python train.py --num_attention_heads=4 --bias="none" --tie_word_embeddings=false --parallel_block=false --init="uniform" --init_std_qkv=0.0386 --optimizer="adamw" --beta2=0.95 --weight_decay=0.2 --max_grad_norm=0.5 --max_seq_len=1024 --doc_mask=true --train_tokens=146400000 --dataset="wikipedia_en"
Each number is 128 + 24 x the weight over its row's rms, rounded and kept within 0 to 255. Layers, rows and columns count from 0. Numbers have three digits each. The size before them is the row's rms in percent of the matrix's.

# layer 3 MLP down, 192x320, rms 0.0571, rows 0-191, columns 256-319
102:102121131124153141110120089155061111120072110106147140144180163131139139141106082097126137115113146138140148122145153133116132065126100091116106116114104139126142157149136124128121120123131100
094:107093090160115127126155098117143148146155168094169146147175170107119145118101131099144108106101166124101116169154129134129115118134127082131085156112111155151154126148123106114113163106181091
102:147137143121108144135136137105183168133106137131113112118129139125104078136132155097086075137131093085153098152150096142106077151111097125145130139117118134107137156109105115116153186119153143
100:155180098142129110103107118105118123135133158161128121138142132134118126114124169141149107166132133125095131105135182184128087154143117123116137117179122111166100153105168090132120168150102150
091:144122135169148102123106153145120156122113105151113124134123149126141135140103143166108131140129096132127136109129090131137105131103076118156124094092117131121103143102150113128169163097149140
095:153119127121144151115153134130155161138108127084171159156169130128150162122132118119111167099131103157166096099091156089126136080077102101146124145130125126109148131133144147109083163131135165
098:096125153141080148125171122111065147108115157118140129128130097126127132129093142141111117177144123086098113149143102179125114115143111155181113095105158098142145149166165109119139120149128158
098:121148140132101120116124092142091115163121157103169135170139146155133117113140160134121119127128160112163109130150109140151121152145102148181138114187092141143073117110129148173156091116147164
137:118097109163159134132102097161146106124115107151131124141134172115103162131189077141134114117160141176125164131122140139145095155165097106122130117120180162118117134150138116138094103105109117
106:114114130152103108112084114100135146155138147118092139159117129090131110148142155087130149148110156114059143112139143118131085154120117123140133157052112123100127161124119164139156155128094096
091:142130132142119107156120093111146156116166135129108127115132149171115107161105133139165126174155184151118123156161149124138160119138089124143157154153126138150141130138121171112145171135076107
088:089101094107113171125065148165110100128125150148126135121122151131144092100170150112132100087122170138148109120151106135133169091138090126091136104075102143164077137143128144121175131149110110
084:131122159126102162157112096125105113121178135155137101097120082131142102140113131101118152133153127152090127119164137121127127144114129131107140179099120123119168166135116055119112156151136118
086:131139131111132107137106163132113137106147117146120161122193156095129116115147099174134146110107138095092116139159116110123106106112114107123142158124110114161162176101122153173159163118133085
093:140130142127171133135133151137153137091177133130112166114175123130158121184145105122130119111159074115080116147137179131167137086169116122112141158146130124128139120140084088111113135108106112
093:092149150102144129115180103136123115119140109127094119087151073105132144085131126112133153114148165170121129149121128089098117160131128104145107083119121085127139144171121108084104101154095110
263:129128164097131106136147109094108116137126185119136112113149097145140133120085153141125120136069105072164078152179141107138160099103138157126117134097104073153130105100168135149134114196166131
105:069112126126132172125134149167113155123140119110079147149108121146138142169150097166148153184137166148109133140131131129184105162156182104157139115135152137125138154181127107149154142129076095
093:122100151170164095108150141145134145166132104071113147138106122126155111119115101139114172123143110146175126140112164116085160142107143141158095108121120107062143150143150069121118145134138086
087:092113165146063085109102124116142109147164101124108156156139129102140155172119126120107148142120189123089104130102168116100144161098104117096098140133088111143106155123115157144139135132133111
104:092115165132097122129142138141092117139105134145120120142120147093156125098112123114127118142096127111158134132128121120123115155108178132143109127163148106123154169101145105153134140104136124
098:111146147095139122140136096130091143127108157147109139131177068144137167168136105099128146057125086104121128102112135127109118138112113150147133174160124133142085129135125083134114146129121177
095:159126130130136135105088117106125133117086124150132124116132124111169131134110145149148128137117100117107124089176117111142150114109113151131119163122096118181139176122115109163080118150162138
102:167108127116154101137114103144119127125100105129096131122134126124135105141099148160131119085126134138124135102148090158083140156100157166117133129142152087156159117112126100131137079144155124
094:164152104128128167139117086149140124110133112131124136101140146133113146116185100104091115106129150168128096155133175142188144123116068127112160141117076137153087083115119117141119134173119171
100:155166112139160121158098116140097127131145152125161171149075144131115127096116130120149146086093134117114104125096123134141163120139148148130146113142145111105101094136119113153154125111167144
096:131159077105144155121118111106148146105085130129137112160159108118119156136147104103186073116128193094098148151135123134114103088139120120119122147114130102119118158113080089157116173140130130
105:109129149110113083113146090116059142150071185109126128114121153123123124147137183037096133092124176127122121123147153121132116095114122132131080135142120137139101119136151169176132099120148135
095:138144123118149071133134087103131104141097140103094120138135132134134127136157150081154112111138095141127122145144170133088142107148159130122154125102134118110102146106106126123125133145120106
091:135101113106148123176185123116049142119118155093149155110139116149108118087120137096148149130094133132131131157131138123072122132123113132132107150167098108141157087149116126095095123129149110
107:125143087119167158094099191112129125127068089123153123104149109179074144095140095158133148126139094135141114091126166117123170139124101102126144109122188116125096148118127127130156117128119145
090:124198128079130119110115116134106146144176118136113156102174183100120130157154113077155137085097136105134116117131125131132174181133119083133118118138109153136136166103107122087119157126138129
094:161093141193152136126151135109135117155091120124104138106104098131127109101141102192095080142155151119150168118124107145106144171117143123140150162107117123144102115101123162159117141113145154
097:175094145132146114118107187108129144125144108140113133086115154115149141118126121145155169109155115135153077132159140111166139117139130121114150154083110111152162107133114122119090104149125131
096:131140141119153116121107155146108126102151129126133129106133089150167130141154129150114151183161094127142150145136148154114153119143137110144158127130128155133110147104117119130136136121121148
104:113103121164143084112100135111092125146161130101126146128142095125140119158147137144180161107122140093090139088124121119098159103136097127123149125119134107165122121072120100118138108127114157
104:138150149115149154117142143120123112125133095113151125150144127109110112114159104112149101164104115156126111153143148135143130183120096165105141131136111112106099099120128106162125076132151170
102:126129154125123141090177135081133121150104161077131171137124080166121129082085173126144155148143172059114139129114112179132158129105133140115120145141162095147128136128104101124140136147149139
101:103105150170158128121113169152094158111167120175116145161091158086134084124116156170176141116148124082115127102120155152080069156129120118131141075201070128095124152108119162123140074126108091
109:158146147164145149126117129071124111131098142121121174107150143158109144114121131134151140140128169111175131121167126138136140127088130091126140165099152125041122114167080060130135158126105127
092:121096120113129156075131081126115100140132142140128111175098132133120158104110151137135124174140117099097142089160134159100111120131119102146105116144096148109200106151104101132141122117137136
100:137143138094136148127119102124123131140123121126111075066101173138102161134094133119097144088163125113107146140194177122170114148126151148090114158085150119101122138143131127133162186122107124
091:140180079147113090126123148139115100131072116136095154117123178146188103156135109136140151111136160138121120149127149101124147132139168140113140137160149132128106132123182075172105153133105134
093:119135183100120147123089107139096136142124113100157152091116120158094082148098106169138153108132091148180121148136122081092157192128134113178158090145157140093170110120134128116121135137134169
086:120146121148135152133150158151132121152147142136153147154134111148093140188096144120129087145148169126098091117163124123140173126132137105160118137105099154141123145140102128108126165147101136
083:099096109128147116096145134144112124132100142102128112075102147100080136077112113141079121145149135154136100161133161112148148153106101126104117159125143125136160114147149150145118105135121141
099:124132131066137165130106146121144104132133157072124132122161121104138111160075122153108189129116125161162123117120110157117145147109119109159147113124114120126126098130153086138127158131130143
103:114059134166164126138115107122114122132097126158161128128167148133065154124158162132108100150147174121118140132125110098110098138119115133097129129108066118157173123166139144111095149124152119
089:067093088082127170090129121069112120102172120101139141143138082149123112101162107112134148025125126122118143132138088124145108097137141127141102147132119088135151134158139141123106110136126126
100:160143195132133135141133105182107140133077122146113164125167113133114137142125076138180110127114122158138112116136179132154117121111138115158130130151112129113103138158092106141113097110149156
087:115131141134131143118175087153139117138122113109172098155113097092109126077100162156145127132101127127165129121130092121122121132124141116143123078142119143118118087122127112109099091120164119
104:143119027100108100153138132129091136123150132093121125091096157111130145152133130137139129140142115141110146085111132132092125151125106109102110137108128156163117191113147146092143158128108157
089:136106108131135133136146123112068133152147126188139104100130118099120138164141109099103166131112146146129162130159100124154150147150107148128132130147094131135191136146117093120131169112173122
090:116125112159133102108119113125129112133109118146106121093114135162140090119111142110139135177163122112107105132097114127117095138117151139128084155114108127162155120102146126147122134109086110
115:102161120134163186139141161133113106122115114116144110134123142130106140095119148157100112088118158109175119176127142122174158153116137116160202152103150122159147143160119107125137129131113146
115:127145047120134146132101128134128122121094162120117150131145133121138142119123106142139121147124171118117135132146127134118161157140125136146116143143163133104134162145133118177129117105149118
101:096097095115151130105152117112111132116096128098162127118135120100087135090098139158107204146139168129102156142072137125166116087129095166131138127151117133117129129122132079119110097157107145
099:097084126109148084111124165109143106144156127167138108144113096096168131158077182156111105137109107115109133093146111140104103166118151121102127172162158108094125114083138108139124154147104111
098:139122131112170160142139142144155133116112107048118118092125090177173140159162141143130104145156101124151104135139132119119119123130158142142139141123143123121103110102100103132171150120123087
100:085122109108082112148127090106085144099130112106182115119156092101128124127119102103104153132122136148114138119157101126130103102115128136143114124150123133159134097109120114119137100147171159
099:125185126076131083100139151090163132119134143140136147133143102119152164117137178111090081142136107111126113129113121135089103120086121135129115148134135112131087124111108130126168120143130121
091:128129109108114115089136120149155107127112145114188124114108120116113108129096158079105149147130139118103106139140107126173114088145109139138090145144148177140132111129149115119143089136105119
092:123171117127130164128147151138110133144097153122145158137136151156139098093105139144084113114131146123139147143110161117084120153104162094115101162125095128152135107131126140123147121144116108
097:096122139121101137132135086109153153136103156140137122119129124111105170129182203136135119120135147094103173134135114126156121115107140103146119075143124118154180076150118147106156114122139134
091:091126084145104134162119115116159086144165148106114162174118146178127111129146116107131123146127188110132101113160125147123148133122132119150142162141168125115097161125188102169095157136117115
094:142112137065108125144135119112117105135138092154145127080163132109146095158140119153140140132119106143050124121170101142165102107111110125125110063159086100113153163148123088098100158125109135
094:096114136134079127107127138143158101115143160112129167191169078114128129120090168153118137133112141136120140113198098122099116139141114159110101175117131121153119145080115112122145153123153049
096:106113098100130149142162162151114070109169106114134142137181176099107160146119145110112138103133149135100135117120097106147120148122069110107104158145133148142123126119107158136141090107118173
102:132093123156119159113135153157150118138101077074084113138131113124139108123118100119146103125165075154124144153126105078111122090139126140144103150113152138094142109134126161113111098116151130
090:127117107142146134126105121107108128171099137102135135149112098106077161125110145150155086162120172122142144143102130095146140123142140105119170157119079129103123138128119112124149140138130139
158:162135176141147090126181130111146157156147125115143154119150092104110111108107171161101152115102110074167073131142144113103144113116170148110097117108089077137125092111138108139133134155144108
103:149122167135137105122149151112102157084126137150141133125160119148092130128090135141125095104142136107185127156089115134139122121126126109147151098133103126094151157115124108105109151118098135
098:116104160135140145134133121153152110128117099130120116090124122150095118096110139143110141108120094081162152115151111103177167137113141136087153102091166137154123079147110113128111130131146165
084:126114134137126125109139089108154138175107148046144086086082102183147137125092126131113117096165102116101114099114114108122135100134147097104102149124134119133134099140112141098069110156105111
101:115140140084150126109125128128130091099154101116129142117117140193151101166129115149120135117133095134128122159147124118136162130151117153128123183116145141138147095131147084120148132139132136
137:127115127137137137144153131058102134142123173150148130161097138138133123150124116115080116142109166117123123123123119126112163114090146142142127124126139049146120095152183092142144130179137118
097:152144122164169121100094188149132130132096131109141085106122136115150139107123095159149131139132120102169128139116120123088153117128107121137159132167134137079111079120165116103113113115150175
092:133144164134116117139137165119150099093148127146107141095086151081144151096153130149104145122132130146161125110104165142142167149109116129127144122170134121114167154157141106107126138117140128
099:156118172075116153147104087141148127138198127157137128152065121120131173099144119104100151098105137136168111138118078131154098144118124148137107123139115139129126127105122122110161111116139147
090:115165134120122154104151106111121107118142133143105129161147130147158087077108111141122127171144189127108126141141144147113103092155161102128089113087173124115119168149103080146132164126105086
104:113110071131115152117134109108132116156085144119102135162154105151083100130116150112122135120125121109118074159146118117145104137129134167134102157103185127067118140121107154117124119112161085
099:140148137169166151133112141101134132137062125110120132116106138153125143133082100113136121109147138135171132116144101122084135176130100120119081119109157135122074139151109107103136150126133154
110:097179126088106151135130126082095152147118143167113137117133158188128136135178125096119145133110124114104129117108128136128142107130149129115110115132113124124112143097101082099120128129124123
097:139140143123153129161135147149108160144183111116131128108118144152133134135124130145145126067129152156161130138102157134117140174143120129110093077141149115112115138131139112120132137134131111
103:168141132115129110119136138115139144114171138080123144081115124117115151130141096128144163136109146112144114129126146123168174156113106145140151120140138117117116138128119108104103078153130130
113:146106154118100142165112112096103134167101132126165140111171087122134102136131145117111146093110098120132101162179102142145111149097119191130102115108138104143158153104120117152118108140170107
094:158179134117153137110107155102070106083093102109153119140118155168149158149141125115126114156141134123123106113145086150124123117143142114154166144111107102148129097187142086114091123133139126
097:147105147135144131116119131127112137134113132154144100142127096091105127120143146118098129092111106166175161101152125143154143074138137125135116083111127113096137107152123161127130092138106121
102:134129119144111153120060161099112151115139120134110125123142119117095141126146114122091129113159129111161124164167181130152137170118103090155111088104121098104128154154084083161155142156114130
087:128152111138118127089147110110119134147117106126141091156117114150127125109120157150077137097155108134155116130144113154131122152143171126141089091121156110096157128133156175169165098127118104
098:146143141092136142143101130113036103115128116117116126152094137108120109106093117121138206123132098140164096099135113149147121140109114125147113129096078127121147125163159125144126102138112151
102:142182145111138151126147124118085166104109137138161153124143142128154172114159143096144102154107158114141136142087123156118116128107092162124139137140120104145096141088119099137089152144160112
092:155111101117093140147155100127070150120118141109169116128151126176125144146087106142117130158123119127089134144135108147096154127140106143110169100133061148095113116118101111131149117114129138
096:141115100103133120115154119118155170147172098072127158119113141119122161127130150143139130090153120130127133130101151169115149130152106125096137135148098139149108158107135158079156145106113130
103:101141126132086170110137099163134127147129100158150124157134113123106102123139123101114114151134154165135142126120106109140118087129178138112101137122124145119176122113102144132138138107117125
099:127096164105091129120124124099169158131126174119143157145079096136151123154157171160148140151127142114112137131119141112113146122150180117147184125125152126152125123121145121150165132121143128
098:149125073153100088093089115105150104128115141151055103133137139111124134164084180128152107148152093098120114124129101141142098127107130106147085116132112112136181125177128130128169123137152155
096:090087132109137117155120167133171116126096160133099123097147097151142117165130153145135161159131104139107140154138097124128116153134123135128168095129180132150129152134145155129174139105141100
097:110121109112112096106122171118116150114124157143142122113111149131127119154074180133125166137182130113104153125116134134121135078101147098149136146144165104085116164163140167147165190140070099
094:116110170084100128130198138121145132138167147129130150136121116087121109086149167118187126163109150136090118155115163114084120110136115142151178123106134096122148122101134150142147093112153137
093:149115164138117147130138128133130139135121085142145132148112154133119099135116127112131131127122127119143132120123094182119166151158170115120135131102138114151071100120112132125111073121147117
101:129145136182132114128136094149080124146157109195121137100106121113143135085124145141108150169112140107168119138119157171112096108127140144097144156135105106129117125104132141123137155107110161
085:123074137134103086128161120112181164125126156113135095127122182157112094088063144160151130153143113130123108124115176134124119134127116136166094143078127137168148149117143144128137139130126103
097:142115132107100162133110129112133135140146156139136153188128091140147135150154080128123134119111099165145131115166118112147101117105128144115149094140136126099152101107136141133087105117168100
099:145109156103165134117095126180126086134089119117112117156110112118142128118161129114086124158127114180126116121110104101110119102174138152131126127101152170182093117081105128150103122099144102
099:091141132141061101106122153107149102122153131137146136172107118142130123141103102166144138091103138044090141152123122118138078112132132101121155159120135151150120184157144167145103142122097082
092:132155148166138120154142168149172144081119078120122128168100100073102098102147107133122113151143149150109157163133137138106151149127134115138156132088145116113111176150110112109126130132094132
108:135097126152142097119151105113138119133091161094159133150148119163106099126115150131113124167122139079138142131119096088097084144110157097121114103126118105115190168128157176133129111144155133
091:187157109102084136146149131157106109121118116108129101144095140141165136170154125099117117114147132130091133148139090144133158093099101086140106136108124138156154131146047144159102136148128113
107:114069114120106131150125174085129164131113140127125142133092152134127126152134142154104130132088110097109140136139103118147110106103174139111105115174095106130138134086138114116114135120137091
096:154116132126095167132120077146124146141134141148116145150118081145118143138150088089127093121085198157129109095121107119119111154124130133157133136166147126118123106111120166135165108096147119
098:112117167149126163108128141094110121143108084125116110126150113176154145096124144169147159070146141121122090119076103147114141154120101150128117159162153065105112113129116142108117107145119143
123:129124139145140104140116118089133154116128113114132112141141092076099176147110103138107125139131134114124172111112145132134094147111115087120121102129161046121143180158148100083101132196130132
100:135151145126093144159126100137097122142171081154135136156098165141151126105094128133112120145133148130117155120115158119169111129135131071141059162109120085097119188153091127110136144123142142
108:135127143119105086143138140104132114165067175175101132095169149174110090150105158132096119105091124073106118114112132120146134084126147141107118156125102139162173078095130137159147120140166112
100:108119144094117153115164130116150127171075150117150088130136123131146160093136140163071139114124121125109095095141146117137157119132130126142126142121135110171175135147114125104149188134136136
088:135093139111141115093061194131083126137152122086140133104125108108131152105129104136133129135098123135147153152124158084140146097122124140135135117155119103127138140113135152148122145157124159
090:143124137146120103116148141126106126093094125112152122136135117095129124125124150091115131188123142114060118146122164136166135074105125115096111163139130120107136128160125170130067127158119105
097:101151129127138143134144166146166111150120175142136150141102179144113124132138101145142154113124141140147125095185121118137125133149105092120174117107184144197128142137108127144133119128134145
091:107142149124123100145097156083197143104116146135157105111131081122167096148101166124109104092111113125177132118153103132114133152103154131132090155122132078165075143117153141122169161109135094
110:123134110119152123119143153095124126099174095126135115125161109106144112119167174152173126153138163098105111097131150121093105113122090124087132120136133091127093096120105131091104127154113142
091:117159104130115155118118112132119188138096120062181120153166158153103112106125135143137151138114176151100136157098135126106128164173105169119090109095156139104160105079123109097122098125169157
095:159145109104091108147115158097100143158135115125172135147134140082157101128108155116171119104156139111137135159119111088116079131161142164114109126171110116067129130171105124137127099136156105
102:126117119103108164147136167111090115147112137106125142134156106173121158157141133108127088125114092118094151125090118157147124141172080047104156121116138158141115119161145140130139094103109146
097:103116124118138137137139201111093143088153134150140120102096168139178131136121125162129156112133128138145136132157127135126167103111131066129094089148083104131152176171190127097087146116098082
092:161112123103175129109141102088158140144125144139091099197127131151126113123141134114151152096113122105159119111140118161112118084121149148148118141142115128119151126146166156117137108166141120
090:162109133156168124145136134115177139163142099135128106099110158089122108117113138097147175145147102132139113139137136086120125126129103160182148193142084112140164157108145139142135109138163104
085:188153111097148136069118121112101145138172097155106117174127111122135151120110130134092114143147094125120094172128107132164139164102114142147149108108132121154126145141116117122121078138148134
093:082126108080161143125093125130120100123102128091126119100096127164127101108116159094196109141100121110121107121105162170090122095167149156160141098143114137130124162118139162112119099112104116
094:150091125124100131100147148078118152155096121111125151153134134170113109125135168118147136112154140116101173130100134120146114120166136135128173151170122119137139110130090124140122137116107088
095:118118131127085114126148102087163111159101143130168149107171135144122119171150113086131119112139088101094128128100125138119057148127163089125113133137098120104136100151121134138135171116141126
094:143118095126142130124165109126138090127147153114144142123128147141126174117110131168146118090155112138120119134131110149106137128149150128118148161132116139136096101158106098171127108125104112
089:127109162134147177139081093121113143138118140088128134129135086126075082128142121099104125115098124132123092160101103122124113088098127099156104067180086122139145116137137178116156131148164137
095:132135119119144155144163142124084127105114121157166141149132104133085145116118140159141149129175096126150146149055111142110177151125114132140169106168135141108104118118140116112110105122110161
098:113132105103134143104121147129153162118164120069123170166145115104104180130138139149156111127140139148134119116136142141119119149087096112120141125111122090121124152123130108110110150135116122
087:125160137126129091085173130118140075143098175115142138105184145139096127131112139100119081131126121119150106148143112151123114115104123128113146145112121127117119097105151140122142125146146120
096:143123103151142105117147129114158144109140077121121138098104085075138105166137159133148102115140116114179114134128106117110121183149153136118119091145115139108139114164154146117134098119171140
092:151126132103128127135129173109155142162149133107132159110105153107151086159103146162121096139130109126162116113131153103146127132116092106134091120126123078109073121122116129109106103143137123
104:112141142105176145116126105179135134146140111140127151126119104145172177114145135130145137141121085100178182086160136109143140153149107151134084110138165141149088154143106094136139196122115137
097:167146144132121137111120147147108125143103102143128103107124123156169112152133097130096132149131098157126164153117136139097160153136116162146128157146090166130115163114098128118115177131154119
096:161119124131136172159118119121108127140106104098112132135097124100124117111125121117139121105151161163113098101105160122098121119114068129148131114126099115132131126143113171151118123115147137
104:107141150168097146106141117097105140118141152147128141094113128122140162151130125131121128188164141130084110129127180117103143120113123121109135120129093143151102120140102086141129111139114141
121:098139148119086177156148142134128159135123132158126137137107150150139153158157107144130133146154131137137096130140111096154108119173124095131092137141126161120110101146106136102091133108104143
102:074128144121105110135127144150142138103131132102100120093119150146142126151212114132128133165122172150154149149107139129116162165133148168123131181144134145170090108124105124125117104110141116
087:124171165164139097099122134156153091123070132113095098087118132127113101157105149159176128151144159103150146130099151173119119165129118094171134151146102184157084106114107111087123115098110125
103:166106132165153121124146154092154156127161140147135145169118134112137114102084153178122128155122147130120114150167143147127160154131144141140159160100135137133111155135145111133081150118112098
093:136140186136119155131135100146111077140125115069126110173107122150123131086122093121143118163116119161155127103122178105098145157147115130109135112115105132106129097152123098143126121119116121
106:163112126150152129140129184116128138129147110110125129108103112148109152140102102175136107144115098173136104130102157117129131126119105087137135169139096134187123155133125091094149144141123139
146:168135111111119119147138155120116115090123089113153103125157098128150107130115161112103124149177123073155120145107074117119103160147150105132126107161114127176132124161125087157121138108118124
097:107135136142087091105107166122128105127122114107176122131151145115122122086098123140117128140139133095152131131112138121159126138141137135124126162141113126121119077128128121139158133100144125
100:122134118112110109134138111105096110098133145145115126170102106137135116148141137139112126127132123108153125129118141181080131154116157143136106118098093111151101144154118138140168154124127090
093:142111154096100106114123138118099164109099155124175110103112139107152141113114106090116149170120154085106098107138059147097121127135114157144130177107161099141129115132116131100089132106143128
091:094118078114103099135120122128145115159143150131134117146137146143122122186096173135119128128125147130118118130153096148139137134129149107134134104124118126168087194109139112147132169126099078
100:118122145104109206115125078087153121136189118136144133139091114106110108104106094116162092155141134137121131135139130123161082153119115116150122132151108107101143159143138096122100136149166093
092:151135131172140105141149131153113144149168109139119136162138116170168155126117110164108106118124138138173111139117159119129116135097148158150124135105127121106103116115125094129188136131105107
099:118155167102167094131161175143120125139127146153159134122099123155130130146109121148144125085138182138150095085085150149126121103112140173150163164078091138137123088094122108173106136138127107
086:123123178162134138155114148108110124075111094120157136124105109124111138188129104155116105127115146155131131130152102157127148150162158104168159115163125129132118136110162136166149140103145144
103:132140144167101141124127113098123116129124160116102147156120086114087078154129125127165116123128122136067133127167117124126097053102152139130132142138105129115157127133123132094134134123162128
105:119112144159209156119115116180097138123155121141160112134103096111147170118143138112103113135150128149166104108114135140107152147160127107113094080133118151169109125154135158107167102128075130
096:136114154141154117134123157130130154125124107116125135147087136138094122107100120142149111097189124136157116122138145144127103143161113103142101124099181145097121121169140126120130152114088123
102:107142106153151129139122116140131162098096131149136129177077162103116199152122097125136138111105145117121158121135136139147124117135093141118172131109113137171124112112111131136122141125105118
094:135066117112108104131103144107122127125127103139130163128113146107139140143098138162152082116123166139060144154106127134147128096154149128157161127120093120110114110131102127142101115097124132
103:191129130140111143153139108137107120119160107112124126139119106033146140132169134114130099115097137136185147113121112109123091146136123187137107121125136131110134093113142119088115094097142130
096:135094177151117110146128102131145116101161133128077104153098097110158094144105120139164111157131159118140175118150135173137089137135125113133114140090145146145108212145129144099134123139122113
096:126137095075116109125125130126111114096143140149105145149125159140144130116156113131119124093135096141107148123073171154136135143129086146127154130143152132083095095150108137146108098138125134
098:109161178090128172167151143141109115116194090090158147153120128152140145078090112121101094101126107142188071124154151139135113206128121108122134147125144112136119154154106143162151146141133112
091:128134136115124088165147127103092111090066123116144120127118115132138157117105147141129154141119101124160123144139127118134146153100139130097097140193124124152158157121104202135104123132135085
094:125126127155147105123106142118125138122094129167127133115125107126136109104130157161114177106145104161135130133096141178145141092161127093115095137136163145111170107135167119116106110113086130
094:138110151130103094127104152084119143103109109129112140126126121089162133136155148109157121142114156146108137151094077110150091146099135139095139155151099127140176105116119142144121148138131115
100:086135118090138106113148110122083128133114146089132127161179155144114151160083123146162149108150169116094134145129108134168134131114115085057173053120120111114109149131104124162134123134111140
093:095155145151103136141129137116119115132143124113168116067143119139121085123118111133111162095123131168156109179153157098142102171124125146099093099135126133151149178133131154130102132120147094
091:115148143125095138122139088108181110138165093103137130147099137106116123094116109082157093117109122110113112121112132098148084107151109137122136101151120129088159126140104084091165150140132119
095:157147069112163119106129158135131148160182109132115095118125113148151109163132118144121134072152129132113087119082131137176123123138163116122137145135101110123095109159167100137184121124087119
092:154171150109156132130157145131102140118135111157104096131126115134137133127126133119145141074129130135146124153148113121119169130162092138162128152125103160121121153088138151139121136129105137
094:120143132089100104119142132116121124117137114105102096126107138103155149151114123127106146101149139115093130125119123109159126128113120067114099154095129124130117103184129104100120085138113108
084:141101086127118102150123090100116107132112125132133120120133118130076116112129100117124109117108139143098138129128135118111113163114077130163134160143118157165157133096104109108132105121168159
116:141154131156090142136095145118113129068159105159133129171141109155091187171171099116134135113140150160103148144139163155153133142159130124128149119123121108143095121148121102141157133090123162
096:139147142122137141131109150104137178126153124117133129127128074078158154071145138133131136111157109104152136121134132117148128086134078116118137117145134097113153114160125133106085116106143124
094:120101113104163130138118174150099115145110126141117137134131138127099139150110125111160168087116174133113142115142081160149148091110114137088149119141115134106089132113097140152174127122136149
100:154140116125100097087137081139141157130109096136098115110135088141099132180079160138123154122139149109108089141134117153105129150217131113109143155133107185184139118128106117126105093113165162
099:120141113143145148118112117111072120135158111120080126114172137098128114100127098133085131136124148127139146131115137112158131140139153141124097108129131125141133098124108133152151144121123101
095:123171138117144134129129134103119098171115104144130114139103085138128120083111133091128102088137099149169123131125129072080126133166160114149127100113124151082124070109119139106147156112124133
100:127121212148070097120093096135175117130176131191085119147141120090107109132130094148140166135148138128109126108162089122122072123133131119136157195129122156135137130124140132122129168121124107
089:144166142139145139114095129124148149137103133105113177149132128093110118120161108114123147119120148106142141135081122115149114122150136143156119153098138116040148087125135177160100060143148108
093:103119148137107159112138102142140134132171119159147106149094149108173137096139148143138103111114154151115126119125126174145133093100114124216142133092142158143091117122133128132114170144098109
090:151194136149153111143120089156129106167133157068088136123133109138097137109112138172146135094138107116101123121130148125108132101144132103152154156123128168132145098135125127111146151106098115
098:115057084095094126124104089077151130182147152134162137119137118097135115123118132084134136136108154111090124122156132086101157119112137154126109119135098108157146121132144130114106094154164130
094:135196138080118126125104129116160181119116106109109125131064145148137120107164145128144096121132159139163095149129127130148111140085099135145128148118127116141149111106086121098167092124131144
096:158124137133160086107201169141141137120107175130097111143122113127120113125114105153152111157086132105142098156142099135119126123115113115112113154129149113141151098102109097097147121146147115
095:148158129119153154135107089116101145126055115149129113103132130114086134130131118096182138149138121135145107149137082134103138141144097158150158173149134083127150162118135149109115106124153175
104:129126140161116180117118125148136145131106121144095133137111155116149159093155077144127095146100160160109114095105121160126136118125137122105119088159116132100106157153107163137130141129117119
110:100131160147164116163125148118078113112133071136130141083110128124125095116126136103121138121125110123154130172139120113115119147144152153121116120126101137130086152109195178133111105128131146